Weights of a small transformer language model.
Training: a variant of Adam for these matrices, 6919 steps.
Each number is 500 + 40 x the weight over its row's rms, rounded and kept within 0 to 999. Layers, rows and columns count from 0. Numbers have three digits each. The size before them is the row's rms in percent of the matrix's.

# layer 3 MLP down (transposed), 2304x576, rms 0.0196, rows 1650-1698, columns 384-479
097:449491479497509484482442427506453506529514431500589491547526553477556478551559524523502530426522433549546437493466448511508465477515468495493549503445531539509466469535516448534473504510590520500477513465473486565556416454478513544529499437447407498531476495521483524557511523541569515486
101:522441447502440493478571458455422489564507511509509495446441538469474496489532473528516488519524551432483527600448539453495555560457554535535528530457497460510452538501466455519515555568500510537546462499478543476505431438490521451522499494423509529496439471466521530516488469488490569522
099:459462499543470593541434467518506513475518460485489559456478464493461503489460460575423554441474495530486531439517466497494532487414486529532538494485457493445510463459518552506492449544479541487466404518483412517538530417477570534530479500531512459498548570470511430512484486512597555482
095:520482518453469545449549474506546522479564443483527374459503491486436463463529508456556489558482532397466522478500443426546501553530522524591515533487501550428454542459462470486535500507544430491558506529522531451463535486530524491482546527562461514470458543527496519452499554504509490480
101:565474520496505561440518454531558571529517470525533476612525481431496575572476488422465482515575444533564546485466469552514426528526451511583494503496540466531532480496538481435571437471526477463488525508502493564470526432517504545506515541475499517508515483559519517501555477510425460450
092:481532402524485499560538504452447436510497525529466530488516483481493484521487456513545545534471501531473607533490527483481564535451528534463504559542353520510512502556479513508451459482477496498488557554545572490501540439484574503501467474528509507429534566442501481472475495521419522429
097:476536527502481524512500535500454496461542566522419442470438492623490512504557531515529534567505488471570399467535548562553519436481497542554574515489446478525498543549449530470524422453461437469502424497563465468510458523473494572516489440543526517572558430515512487523506516455449580518
104:405560492417527535449501475564491477499547559524491490501494492525459490508483479652551472502461522581506511520497504552508481482523481579454512454568474464559458529510426526519511416543459507502387535510514565550532594506569453536504512461535530460472583432526421515527516515496512551436
097:529506448455582500507494529490534547472480560454548561485528487493502448508528448529536492430502466600451526494477501480541560517488490528526446510447458479433465505508492529434543406418492512478495531555582468531582538532466513537542531543484509520529519497510499477529566561548488519501
099:497551538553491490478396432404487506504469493539405551512452546553511535464483527491463477514513514558418492586548500493458498506490487541493600465508439448535515484479507520580572498533435504463491561610549462509499508466457506456515512568532511549436511498516505416462493455567532409442
099:425446491488471413481483520509461534530506456400447478444543507514508505456490498510490484450481485553559514489494394488570501533471459518411470514497466524509523472492478525513445478517554515490556496557521448504475491550483461499455508527501498488525546476499509459544474472491475488478
101:469514497494493597519534534562568479510475431455537448452472455520548444537463508501523522456496546516486468512450497551497516478474462516437482480489505473534499514462502411470485561537495491448510512552472495455453522498503547498548532429512539547499547522492403473471550448541498414541
103:534600516534518543535472491487448466524513566581532480506514517508494526592480517498536461425463493506498499532492536468533554421462464494561542501477500498448566548491491541512567563570506513510526545515440513562512494519447496433517511478489519542501520475417542548488459508540474434544
100:557507598485507474575507522424550539524506500514543449507597479507530528518509478492472596585504572475511487508444469480495510451513560476536450489469508471447561536520481490451606449480485549552479441485528505591493507550537451525498555523585469523539482450456539471490452477517525476506
101:475502449502491493483452518495512542493504492454539484510489530538541501520481533464431513497544487513529519467507396423441497499504465450582490509484524465474512522494527480521552524428427504511549440459489528504444563557501440449498528490499447552546484514467524503474509503545475538465
097:557506529434470511457534538562558513516474530471535524506556542497491548498441510507519552498532556584493566492572544535458495478489539474472467471428608459488523477471492464501471469482461448544515607467517538551454536515514580497516475443458530566505511507516510481464546497431459516503
100:459512559507519568501512502482548499488557518562520543467560421452497519531548452521505540492569483526555475433436540494499551520458512460526431504376553425427504525474486512527495496470493608473521477489510557552450489537515580541468554488505455521477531399464465492489512546490514478504
103:488467558428461515517487552477582522488507440490517491494502461528552505547422448467527476580514564506531407500501551440500488526484459431513563530503469450540501495548497530590478393393462553449538491538521468551480624446490505510522496578409462532485517381552557444521497573490510563479
095:509503555470458558463482532474573524583498498458464489500510497520487539504485477493560478538550537464493444497479507419378546514558520566481538493540503458475484505578518484520604559464469390484485452483457480526481521458506486545439455499428474522482525468459488519514479434522457456526
102:462472592539531473509512482487522488512468525524518468448440472532518496450542524505495487573484520466495516497541475515531551447461544523538486480555485455452504513506460517585479492525480446516508471602505480527484478476519536526453468620490499498518494444578548465514502475533496515550
101:542499554465496519461413458572515471465531502430485588473495472477551522522424480481504465449534446507404544485398509472493483510497554492485416492469493458420530413482547496508462496465484564518502518548515512480564485509520501549491454535467550499444454586554475494487521511474497550508
098:491461498479448400525475580522525513439394491541489491526515489533476492477576458567437463448441514518532477438517571552551505555458507572513460555502472556534535477478452413478476530504532536571490440521543514532566522485552536574496524474546509473467513550621438401438463493499545492499
106:546509499458485407533416429476518485479448449458453517511454475418471465520492503500510517533532524436491479505495545465467537551493516474506467477389413477495447485485492474452409534559509498499502483475447494578472452465534560444488549459482577456489466488510460446533441471545507478498
097:487484487585593481528509494514492579454400507523441405441521484496440520483465455541493521502506497537522474446505566507537505487428482521567522483505555483500498575490513497508548511509541489421462450446497508499469490494544510474472479484496444553472485519493487553540525613537454505472
098:552528474496523551510495535475482473454551508507517508546490512486553527447518495426471446432494492522466476505503542393502480437501515559521571563549497420500514520483517520462425577520496512496477506514488523445513529480403499462514498463432615550445498438530531529462535525609564467552
097:529539542492520580514534525527509422531457558471442560530502479475516563492483480505515452389464479479515481486514504518477454463543486577503486553548473431519513520460473443521528528513465483490567529498558495493514467514458488489480461506459514519489501443496467493529562549477496469462
095:549542368449451493503519481505570477550504494497489460472497509475464500558481495503466522482492526488521509525460476478519519407496488469531502453556554514514541494558486414503539491461530492474490567563507534448531583460512613500476481551471551524524471554515542481519483497511427474473
100:554481469500476489522538472408504458479520465585510458508461520443455433440577440497495521546516535501490555474452501596461570498516546452496489467490555509472469491512478511473448478469489456517474464457512561462396463542587537510462537488488518485508426516508538456494472535520522461447
099:451493565528501520506554487503490502493503522493574499494494540423498475532468508520519520470501516497585474485490502482531471474461543442511458481445539500499543472537521476500489475509481570550460485462468478446479494479528482509496511537508494529436513522483475555452515500577509593489
100:433524576526527499455566479463505533453485536480493536526546532471581522420465463463517445429479505499522482451463512525471471474538476458489512507516518563524523583422467475522487494511450530501441483503514585497553532522493497569520473460504459517519482561562484570483527450533418494499
096:562449452485516561515496551524523554491499496446477527533509414562518506589446450532513507545500556514455517562475567435518526489496549561538414491484515457572546529483489557458491467467542475484516581467442440542555514496483569517478455480510539483518483435448614518545510494503494525542
101:505469551463542520543546500527485433450585477543499428587507450477563425530389557495502490496465520498455453446514462511497523504513446519497479515504538540479531518551517494443580463554477496576480535463435421488579498476513429481573517462601541517472534505480516460449497503571539488477
096:525549529483546453497538455540504495440505577518431505475514491522504510508538461543495565407534521517469553438446420491452443504466489465514524467535495474472526524483563484490551493542404530532493474478446437488451468470479566571539536461434539483542480447470477484477483533441521488490
101:515542491497501498448524487514484425517479470488513521496508449539460485459502558396533532493473544512516495522528490458553458464449541505481518415585513564516594461405504463474461537512512546465489490486513458416530492518550490475457456505451541501509474492478472527538501535478492470473
100:582524462491444544497555477422458428562492516435544490499513457547504511440530449493465527444458526521508512501535515502544468514494460540406462487534569481553460580527512478488508524498420517486416500471446470474427474480491506399488556524489616520509516412560486536561506531483523494508
099:609478499516509462468513460453478617470505479516511485441532500485529464569501519509508441475456520524458510517566473469514497458490489527483512435527497467504490477507509513483582514494440488473547479456567556555576568486514462475448505527516493503544463474474492546604580461558521507511
099:541555546506551492486414515481466461504465500486481436483511541502463501461542569490495473484523443493439444485570577584465448493529466485471456472472505455511524527465440554479455489494503387507490553525504498542523530468558500485503456513542531514516479533505409530480503526559573521431
099:562503553432505509547453462445417548500486455525469490445542479430478491563489491522455406476476541446532473465490466579459515480490514603529489507484576498517517479475529528495552475533533571547464569458495528507508454525429548537442482492482492482475547510510505522467473464500470456551
106:490454493556459515543483482526516490530511570524530504456518528468459531530490510465470491523530469468503522496481502515487527544486470439533515551511563541529493507513439488537544461497541508548510472498492472529493386501462512452496467555544512488467524500532473538468487511470483509429
100:544438486454533503516555494542551525522484523507503491469552551495515493560550523550515537523518517462559495533537438473521458556495481530548490441500585537471530569458506453536513510459532487489502486539523551481514507489487491455590495529508487468533424492457497473468434552506554542542
100:511429561517524480610526423503547486478449493457478478491531484514503507441491441535548517547497441537485518479523526560523487513484456526528391497508516489485523510606508453485559471519513477555481443490518517492480453542483509496464489478489467517490464471475509501472522505493536536479
102:520500455532504488482495477543490510479550476502514535539476512490565530520455461485525529421530542488520530518481478493498569528510551456561511532451528513532542468528486527475477595576492570519482527572509551473551478463477528522490469492464448525559531490470545468481547533474526529495
102:486507512550455511454509522414450397522523509498478499519498547516468532462491480492465451492548463472477550456551481514419493487570509430437553607499509477478455530509518461496512454441531489527513461532503491417425447580536473518529541494520501581490526447468511476456516563507549440499
101:580527489464470549489539518555544521475529533492497540531572488512488525554459475450476549524516509475486480514456497516559527503468468423481521529538480500494545490484429508512460536453468513495454515548473531497440527493452488478528508499481551491516454443500522456470548555535557496523
097:496533528453485482570503501534514458489519420477608517415511499529501433480546465532571494439487474542451455490538586508535509475531395462472551533515552538488550530509536462404536537410510503527494488470451502497558432509553445489511513466488553563548485585437429422447544553544503548484
097:472566520439512513537533522500557556537493462478457452457509504535534547549566429511552549486563506500524472533455542506430479536451516564507542568452492545490484525398471479449490508445525429511515482420537521493544537504509495560542513507478485489519529525465513448482524558441483535558
090:538550512543428512476446529504621576552452417509455540480393527511484495488567505510559435498489481522515500529486458428454497508522463486503479548427560521593499558460478494603474473607475548494467448535504500487473486535541531435550436425483549503382498568476520555502477524432521463502
099:547527504513600566499535487502499511448500479497470505515511419528455567503446485477519458487533478505492498476445541414550521559594518529489519473461520522521472519536472461481500399440564453482486437500501456491519499475485500439477458412510541461549452432490443506508493558528537488459
100:430432537532522447574513512536504475513451510499432508524522466516550497507547535517530566499499426594521512517523565469501423490569480561463465503544546459522448475460503491467433469465516476497572497514554456437402449539484493504428544551456492469476576449442475509524538532491444495487
# layer 3 MLP gate, 2304x576, rms 0.0221, rows 1651-1698, columns 384-479
101:491485505444561507504517481527493546484475508472479446499481463413491523561488506431433478569494451437486492458507518587530533456445545571563453449483507442477594499455507525460557516568573481546478449475531517520580515560441523474493479523525534486438508515471539505546426442476496545537
095:548463435503527512499458472491496534505550446578507585551465482524451372523495523469526521499443538439453483504540474457535502467517495507477504460496475484476515526473443502520480549541515526554470553479530529534460511512561491515533474501543491464552443540490554428556502470505553553515
100:573413472564533537461593508514505494476495549496523506568495484447468575471442542476516477496542471509625495465584566525449464436466479523484566462455503446566422459544469482527534509585498462484473508464449534484513544436515519496506551469447541486516516497543468491531551517493535543437
102:548504517467542504411562544485509512510500557531518468537556454479505518499534496532507482495527480498575477496496544526489511493519461481493517499492510443528526584493515460594531539512495481474443516465434494456542532513527542514525512444528498534490444483532517521498478435485521503521
092:499484573443416531485520526505521482506528428532495492501479484554559488537467500481481513482497493424476433507502474550481467474505426540562541486458538483518476441517533537502487506511559490501525436502456490517512509545484460544450574511547418502551514572435536565445534538443485407527
094:473510479488508405463436460519504409550471497507494483483483499548467455502549574427518530503528438555503475488554478523476522507453460442527519440511509495519583512467470528473531433492514535491460528454502439465512511500511450458511515478500572459525482527465476479497487471518540436460
102:444515535480524498488463465481486458482510586497579498494570487512523468505486521546518516500458436551544488537454544501506464494495566479435524443510479524552485494532431480505383487534464499462547530518541525460504529481497491501468532452493535435456556516480506505592497444488501532454
093:436498459514502485479476447519407459496511483537525500603550526527483499539526509497515522502517512529463406545505555462471516483453521457438472579493543463507536525510492456500546514423484540462488505472505475527507470516483502457406505485578504497439501454490559492569473495509568454419
103:469462497557568518498519444487470496465573471577574543449533464496493518492463479548485497497435433488514543450496577408455515452554427469465525465501495457513528546504511463565486547484472478505512561487489495537529539388500559514512500520491451477443452504505478553474488491467612556510
100:537595544543506506505529499479584475518455521454438514481486486476440513480508499482444514514509576427540539386536556544461505488473454556473487500494477553512507498479542523549473542498484423487487536538488500523566459501457493463482500431514541532587533505571558541545522501498577519582
099:469472518427518479516487452474499480448510481470513496471481503468485482554523492468561530501463497496503487543511554519550456451461491466559536543500612525457502446499417478491463536494553509552489492466590415497638505444513566520464517551562453477512459441588471479563433444468471479473
103:471467488499520519535524472556542521503537487429510490490504526463520446481534454458437523458501540507561471554458566509476462488517495466496484582551554526527482544475485453515517512523520516407440533486558562478514467592532445497407461510537408542483467521450547446493446476499457520519
100:539510470435558474539398550497476541495535445522506445541539437513432533515492461516491486579549493442466539471442463565473469497480493473477434452569487444359476504515469436487607423428524460473477572555538485488435464543502477489511440452513490499494433464546531501529481564483458538475
096:454530481428516473442464453479487503423436491531541468521452514512544514498550583421493501452528501475483425475515531469502512518476514473535494479470449501534516580474407496533441571571505483548536469478468510485518563439546534480431478573558525420492390488520395475568510530458451538507
097:469568459573511491475507566526520501424480532509552463438563556484522501504476517475516507520505488544465516503502519541471516463449446486520431530484519490492519484484515428490533468480496432448509498457538520418541485516468530489531409540483443491454468452496488546497503489523567517475
096:451504495509599416549491493446541555447485419507494600456512508503531521571488489382453532551537540482533515527489546483531468448433546543469505521487577497507497516513530475498495536444521487513461530560495480559537473566491494462443503480459492578438514501489590487552566482487506423517
103:463544425504546541550526575543503474455450470500566508510531459448542451563488527522511448530471533458526480486506566598472472438386495494556459522506569474479479528513587483506495489497464475520493545547565501429494467560423482457585517563470574520476475502557569466530471558463465511471
092:432531504483501542474519487504484495500561490486471475527553463426523441584499491552556466516474467467443480537520497573416486435509446475557467543511576472530573471498545494513472447484523463521520492557503531590478480464516508519436520529556464495433501504482494425475453425545590532474
099:455578525499494568503479505478494511505490502441480468451454442546498509479525543493514533497537522428501532486553411455489522495458533539551486410473445465476528538510523541549516527577512419528537452568520538496470486536512487522510529542426501454433513494405495488537479504463454564507
098:505501474536487530535503546455548537503523475483470533538494468524470457477472510494527517513438568539518478552520558544452444526489469457530507508528574502488549573479490506464471432533482436421556505472567511463499471426548441413514475508566485518508494460502618498493496501438559366512
098:501413440528466467532457504532499559522541530465521500473525442480504471539474505527508535415574518502514547422460502504526504456504400463508501493523489530496496480481551474498546503499532481482468509524558496432500531530490543544508523510641503550530501491501509566510477429485513440543
102:500539467491457449431542466485503519532494520493473484546516454503534388459499510554485442486466475582483496457464559457525475467468491496589539496549465542499519517356520492620421501534468464513527454525528488497571515509507510469596481519502508549478472483475451519504463492482584429540
096:493480467491460547492525566451517498492499480531479596511498570538497536485512506485462423591462504405516528491466540480481510482493573533507526474446529514508538507407552527529517498515428536557561487578485484401472516507481529485553520416535454524441557431478529536550565576491485513521
103:504484552465491498491505459510579469476523533435513506515478498475458532417494536561515386510530532491443443493540499447456522413485489473523552498517492483500508530492484558557520433562494536596497475505543449443425402501450417521546459531467539509475523452472556525467475526460469573489
098:506531526446535524504533534483460503494486550507502537616579497515412583454461497463561529499459548546467469493509495461546449463464456496492517529547508517489576466517457446616462541497462508532521512503515527489468481528452468463572497466524454452442465465563499395476443497492495530532
096:487452440515418539531505477484518484508497387485512503458542583502503501517516482479509434486447478470548544518485519510483521498455563513476555434488476514499575526499482471515448555460462504499476512511558542457476607502548546501528525527502511508510462533493608513571523513487481473518
099:455505537546498490509508513563490507536506497473584542518525498526490537538491509512527513472488495546494411441504529559525423506487379504496517488498600455508551490472531467507548457490517474496490501531526433503464530463436511508518442522538561557484486543538527495526525516459526485546
107:467523539506429510486594543535548488464483460533591574445502522481438514493449468520497533395557483470527480528474540524486447538511540455503472458502531579529402497511517555551527475526598551497485435498528467448466563437589523520516487538545463472494516513489452482492511510469531521634
096:433460573554491508443555505497516591507540525441497566483572513560467587417452478483419471476446521564518461535552503461480546474434569460432496497478508502491516548432514486552447459501449502487415438442566516468571496604479503587523462524570548528486503481520498535487517509510440475542
099:483470560483481484479476442468472488504492432480488448481519430559465467421500487402478470562461436479528586519587479470438472440536437485500498479521408506452460471487529491575416504464476511521436543435570502575577541431466488431520489501490482433521507496486561484520566414537557460444
103:487482456486551470521525494481553494446468555508499461465521488479450550515498488408429451508433454472469483594528481441496498435535527538548475448538540490619520552479521491530523477457474412433452466535511487517467446552419454485501485533539455507443491527511493483522528404506590531491
091:502479450469506525516479539550467435486576516540544533511474476520526453571536471453489529466460499574533466443540461519453539432514522531523593507477485527478501519520447470541511492434585510441502481507538443579549504451541486472481494455597516477502484489461526581466559469458493436484
097:379555520545585471525466483464492485457496428510561502509495440473531487518463489433491484529502507524478527560450504545486447436562465523463497504523471555426466493529461506554465433493532485469473615496459528528519480519574477537446433471521465463489449523519497437497453433454487450541
099:418436504532523494510513435488521457522447407493511480496507587513513491477494446490564530554520459491556524466487473484527529444473501485489515478515604503548510548472572495437454474614466499487514481540537554416587530515603544533510460507610401520457421520516485545463467413416553452462
100:433577489542493445524427488524479421484508490423567510537457504501523473544464502534551533458542524396469486482447500478500565522483417549522492559497472479488431504553525495499439525500529499491596483514453483491397456477465456421508524475490572571514485504499481485519478464507499504451
098:527465423440524480440429538463457501442439492532489527499514486441463495554546487506487518515431504585517473497468465485425500483504478472509424427513470454476532453508459525505471427449506521457541516438490489532530537561568501509499480500469457555519467451555506536567472460536403491449
096:527531519560504484466461489480461568498508486557494477490485483493540489441537550521548540475500523443494484459581531455500464529513474477428470489520486458522519500525466413546543484571525455521467522515517530415557596414437557594509456447514451452397425426507412439479487446471548495484
110:384537521529524430486452485554483523488533567498518492512484500512527494518553558511397516526553537465432428511545525468479513489504504478519523526463554549527499516492444446497405563499515532577515518448484565515538456468531478528529485461489472526440449500485504457545447512498534487504
096:448482524582530528445512558549461548532505519501472427547475445485556478484472504500524509500460469453553537506579488517522533433487480493498452466459482479526462518507509413507522518462511484527506545422503482497490440505423574477464454486564573489489528507516433484481520464461474541477
100:457431443566531549515511546535523546453429484466532530482466520554480557465494464453500509540545460497518568525465543434514482522505533540476473340562454497472516492471510459551518506530483522510425557484560591431448474478518365445465495642483503479536528475512553519497516474490505500552
100:493433487471438486421481497523522545509482518498521482477474488477485440580493523440525445445526462470520519506432494516495451453490484499426583507498535489490512551525472497479509418532526483467525454502516389436455518556533531478500532519495583465488496486474459460559507475512433458543
099:559515556473502533477486567483490549451473569549490599541457476467547514491486434476539532581463504503550502478381529507524447532534498544437456444534502482491544467469532494461524534553446466510524551508540527489554598495395514486476508564437564469516549484507478464520552527500536532479
096:517549489453430536499463483531493536495533538476502456517457544470529499536440510540470464480535479497555467451556545457543457468527468516545555514496581450472556519447496443544500501465438531586462544558541504473570468537469493513527498444507470501571454492568482550509496461443569440494
104:523511474531446518463494570549550487469553519506497508503511558457441511513491555445499547533496466547515413576451512483467469517452504447469528548550500528502473492547567463511477549444500467490562444597540464527447497493510561438479551574512537522491426459480489483493445389484486553507
094:447466510479476501575491518453510460513486443477455538526555502512474455515524481497520473480474498444455423534534490555526466465433443515526524551517437464545457564506481513422472531487514505551434492452575509496544495391484523529531537510485503503469442542500466436482476444519494461449
102:443503529473511525467515517560465432463516489429511495493528503424442490506411497508489556464530527447538506465560485547462388471453493437470527456503506447553485478527509452532418514496500424512465473416458417502487480493535569528446567531446491429560459496550485544494571487509458503553
100:430453548555460509498505440485579539490484512476469499444548540457452486506541487449509591530448520495452490482473542466448554437485479487507478509445476471528555490526507488533486481529473502470491448489509494471521483494519417555525524500492415478427517557495498517444414454504481450524
094:517557486428516508505551423556468497467587495557543525499527483411440460512484461511490476550364497410476543525500515502508495502459463511531543476524522518450499527525530487537452505458451531545472512444478514563494477478534608501551502501484430507541443520500516521463484502508534441443
# layer 3 MLP up, 2304x576, rms 0.0209, rows 1651-1698, columns 384-479
100:556521397497433519478490398512511542526511521520520474515480451539422425438453452483481540507434561480527474468501535494505581498538472558506531480480491465433492444545504481511440511471493498508472506613457503478476553448540503491464468434530463551488513469401503483567563467506484460547
098:506546512435505516466563502497490518463580541564465475535524495528513519451463495517492490544579461515427551516407494588472514500513538521525486563484528448518525502495490514576578450507412565471480502464409579430453473596504521453545520491526563518512474500433496493497513563456510478518
100:519426455491464442502481503462498447525516527546469481431487553496438494414456516583472522530420531540479518554521511451531540552471565470525454538481542475452520442450518446459493524457525544528529547513501500515459543471480459502490413444506502569468572480439491498427550499488556559487
103:543468489484504544439509490522474569482524496501508525469513564523502538483460422438443561481499518461469486444529478434489494426463500498514481493457466544492600493490499454557475555392512484489499504538565502421506421489485482616461474468453477481390503524500459480523569550569548513461
095:492474519502510532447472442518489487525570534515579507520448521447548482440484520515500456445598545434440456479535518533566457418526462474506490461502553477477553526510546563516553534506543505533506413427514483526465510481470562544508501499481537426526520497536491520433519491446519526564
096:515483510590531446525506530539483510572534380488561532527493517472581482496429506461431507497468469479496591574484476482516527505517537485453461518466530519558456479508508441495536515518527545518499478478516578422413592471489546454483560599486425543419469498494428478510509527520514560469
103:517462535451473501417482522549521529497550520530503471520483517449513521521546498566466500487500527451542540421489560511518513508539545600559488505495473540503476477529464523545523475516494530437576554419579548468421495501493495583482470472484548466461498442455519397467509505431525551511
096:440546488419488480429522476485486533501521524545507505543575442446560443526512452476510497510443453525450529443472510513491494571504494447510468537541528479506484504497440552531554481517425469503454437410498562443481474637542407489483538529544514473497540450470507475537446446515523525476
101:491480485465477503481465477458455497540445490500450545497490504517501554523552496563508518572454519529442604566470524510478465533506462569525504425503458527527438497490517497533523514518412480495499477491510484520561493515482487456493488499442553444437531558539519383533578454529515454476
103:533484446410404426465484499516408532519514425482489586511534514550430479541515561511541555452518474450529516495545526485512435507477510489520438498561512508513560426486523501501476522532546508454492554534456476574548468524521522538421442475433490452510479504474503453487544473505475491498
103:454540474517482565515504497534532603506536455476502435479507491553623510473421424526502474491436488510476500511454498566503524492453480525558476495529503545529557448482500519509504506540442516459514568526519545462459504428540512521449556474532535521537488513501544465541516427494574520503
103:472537480473425548459515478449507461474514490595475545588496529450569533483545493537490516525540492519424550585471530493492497477521504497425461483508483525544532441519555457524595581514487452509511498547513497520447506507489537453495431455467534543441510515439462534559466469439548469500
102:538560546452509455468548544509504553493482485462458438580527539506554496470466498495491523482488502540569472452553477511483502476429539445494566470520506461506578435478486415431486469536521562471484457479501466607501535520520591483535463508527456543464505462480523480470502475466498533462
098:419499451502519552564504482499518539505475492494505469524493510456577437544464545549479537466480522480477547487506531465475462505535495518579513484473474452507475498434459496516541540463443486569413535568467502520482508445430456468449460530474549469451519531495490567598502500497601414466
096:496451543533464499448503508522551596489532490498469493517428583544504545484464513531554523545521498477565516491544506501553511464473472456398535500530540482506512443476519466476489486494466485545473523507511562541573498511555524427477465525488574517537507540536530488519538533514443444489
100:450501549503515429527545543502587490539472508456467508557533569490465531551535489465528508483472461498498578524513481465449484488521469526536522532510514456483479475489542478490436516525536443490510517593469490495489513536455516451478516468468483573581472537452494501497539446477565606532
104:491410471427463503479560550506497471479496516493518510566560517518509594556443462442462546572528523522518469543528492438521485495512379518486558480481533470519484473546544462526507511519499538499533522558523524516572502542487558470490505550440537531480532457543579499517480528508495555476
095:497501548440523472490459454459480562510570541417467532534467492492471501495539509476496454498538518468499499453479488504410508528544435468484529581481493542516546615537510497474519493515487438520482485407478498522473504492441471579507506546485478491497446469518493458472503536545496489562
099:514498464531461512595428568453542478504526499488532513495490541494529431437542499488496471503524483494491553449441454453527521471416467483565498534491454536519510508459508494476489485533491385535418473456502526493535378511505538519468532542465544463483516555479524537503526575493449494423
102:482594553486492461473542474457422501521474531460505393391503454470532523480555481485382532485494526510508467523518439496489467465465494513440571461472455474547465541519474541494545528506502500460503525535499526510519495548472421583507479410478544544473464540486436465492544469511512531430
101:456474513481479525475587475504466499507530485533499366463544589461455431499472483453451484436480502487530544532511538486574504541475467423486430527542507584484476517529547491527472521547468470476561403443456468579552435546541468501447449430471442424484488511519474370457552534464495524564
105:534482506449482542542473472499437494510546532519455550528477476483570495501489418514517523543466540478481518541536496488528464511500519461563563523451523561507453526465446445485509506509502483461554488475470488400446523485571573546516472519556574454442455439506505526437505582499525493513
099:551517525418471560511506481483548507497508470475517485514533453488539447535511591497465543376494467526484474473498496448448525567507517579517459521465473533462522428430560485513489555501483470514470529553466490443561451544504563513548480551426494532445514607427477417483517551524457470507
104:469449487573515522444437450505454513569526412527472477398454520541451456513514439526478483520486552493483538466522512469452521597517524487435482582499430485456501497444522523480558465459448561477560479519481446481525462458464516550555530466538543435536435517511507474522457568499467514433
098:516554456460515545536533564544540468441528492492482529501584462470502461523441514498403560421513511496566488510498521533473444490574525485555488519536512535546531527487564478518633508515478430548540487408574515502474512463480590505520512514473557457534486465520545581535471558482434451513
099:482530473500529487441540464561456500487573556505532499477521491437495513563504466524422522492472532440494434498457525468574468477442492486546429537471559541424494483538517482513534459483500457512445502525447488503516495507518591446484559491493557549496514533559442425517515492478436482442
099:485495512452541507506504512520503417538524440528587508439482460491513361447494484523484452509505505562518530489494456515600507437478526520414430513502531501562472566456517532411449438545468551545545563481497506488442531492541484477563497515450594512537469469517508543520403529498570516497
100:435469419517474485547443520484512499455513457482523434486476490553453546550537524432501498475494516505458560564501538623424500555511503546508440479472495453497516475538537463484513426430506503493540523529454501460492483478513489492461440467509508478531463467566522546536559513489550500493
099:521538467485454517513488466503540545508477470524493505461466518486490482477471581480422531529534572485488464477537500438534487521510471488523467524544422477454482514562434441479486543583493426610498549531475434505431487458488492344467495569539500528567485514545467488536467447513495488500
097:430520519518556504493538517508435398462540475586562479487483439468403539471465489483497518482513415482457438541486475540574606484516457445500500518473482501478505445446578554506443478489394499527516528512549529531469501458496479458488466440477477470499491508505524459519513473510493531483
106:529487433533465534452470449512523557464504500521477524494510515488527451524533546524488517462577497444492515537472452502507532511539373546563515534494508521510475482498491509532521514554444448582566475488512469527558482503459513445533494504564474451410518479500397499603539453527517438417
096:441508555530526522516570461487504507514511537464539536527587467439469528520438527523517431537446459483408479552446423494522500569514561532428488517460422463563415524572524537523549510495524551498427441485452506542555503507560444525418491494495460624470506521493570462486447473515580578469
101:532534519538454586487456547498450521527489464537409542510490466566523468461495514466481503551572520482538560393539489470522520433476505478520525479486496551494554497488457476452518518533490493532483535479515534528515527508493490471577457411500479531577491455529543545504562529536469525436
098:461455495517540623531432542523525465524490541514500511562547416534537468508537502475488571507510422457453486517526481471536536510552470489539515566474509501498517467501503459474497471565422521493435525501538549468484559485554545459539512516506481493497456401535484525541478481538549434492
100:398527460488509411629482518530455444506534465572548514490463568602533565497481477496508447501492516521504460525447464489479515515426553499456456491478520531517482640488478512472451466550457567542467490510473467484472502566547505534454490563525501504488497384499440453550486533497472520528
098:414498521540556538545478556532535464501593531562478465465538546588450482487519536515520487553554522499471538491498572512565451482589481508533510467474542548577535563450543513490513498509539512539499545471446461470544509493410566512509571512546529437480518428500502551535540500499521503477
097:568469471501476480466537453506551456569474430459470463413477552503473507562495455534503448572509497509477491465423492453522449520468517411544494511529460542454541539558497522478457471464479457449456498464492455553505463454493532524499545527466512523578570551465525577480485499503502520489
106:532497514463542494499529478512505523482527474470491478522492489480514429535472535582475457498491535447581465474480573548506468442436532560558526414548557488508506500569488429517418458593445442525482459493479446501465477444427500475545475528585446538501529431486474502565492510462568441468
098:465490532479542534504474475477479580445504479608501527472477463439475567462509445443488555505436585523468464526508432529540544466496464523458522506448441512515443540472549498478469533520507500513562498530530452418569618536499560585508546564533477541437521466518497539467490481538485511490
101:540487526514472539535480462521544556449437557495540472492516465470474547539463509538444457536526527488446510465569509487542620526489495509523469518481500511474464497486467443477435477573482510552486496451539502550464415493417474505586506449446565466507437501524446498467470480459534484542
101:475467499496524450480514443512515453551533488532482464485492457499492461413507479474483578589568471465395457548504440484516478482500532493494490557493443505468468495470514520492462501454547480492436518465436447620495433469471469499494454460464528537437506511426495496480535451531456527491
102:487479530596562491489530608519459512473513436501451423435485456416538498502519514393505528510451539514479506462569454465484467506590468581482429359446463438496437508488513455456540506476533446601444482557466486475469481477518488477481562457512409481547473531452504487532557470545455558516
100:475475411474462603454417520513505533462466538558496497446461560519490476507469552502446512568463454553507489500507527515531525508529522486518546514487502501522502491493432499549532531485490571525490467491422500427482477513535431450489478517453522470502446488524521511493428403535564523470
099:491477505477468515532490533515475476476524515515452517485491532488539535450518530522517444525415517484443516531504526492495500532531480553554461424492532480459486531517534480491527484469511529504471528500405472484507449589513413461540525486490475499520487595533453481459537562515500513461
094:546561468513478493485516434479546525460561558486521530482567478479525514535495511508556428478522454472418477561525513455528472484451634484474475499506593505506534507392434492507429493443496464537499520471507542466421533457481500548478506500488469500508484463551458495569445532421485530494
091:535474491510487488509484515487504539488523487516514552476449501499431541439506478503493502497452465518534469553473465537467461524482493478490506526497521509578496485554547482581503459525555524507490427486463481484529471468531503477521508476459513485438560528480478437537578515515466506538
101:458519493521455476474465495492431441469516425510600508401537588515576462570563519505465535490483437460482528489520521461568461511503463492564460548455523507450515517497479545495590507444490554511421494528550543536532439511481450553505463481439484568470497491570539574502479458528488462532
101:425545512462534424506476515474492538547543575441555451556467532496525514486525523528508552472537498513490457481568511505506542565511514630489533462571459401485505550564484510520433507438556489476520470561439494513420473563543430524457494460544519538463551501450419497473565541458454478459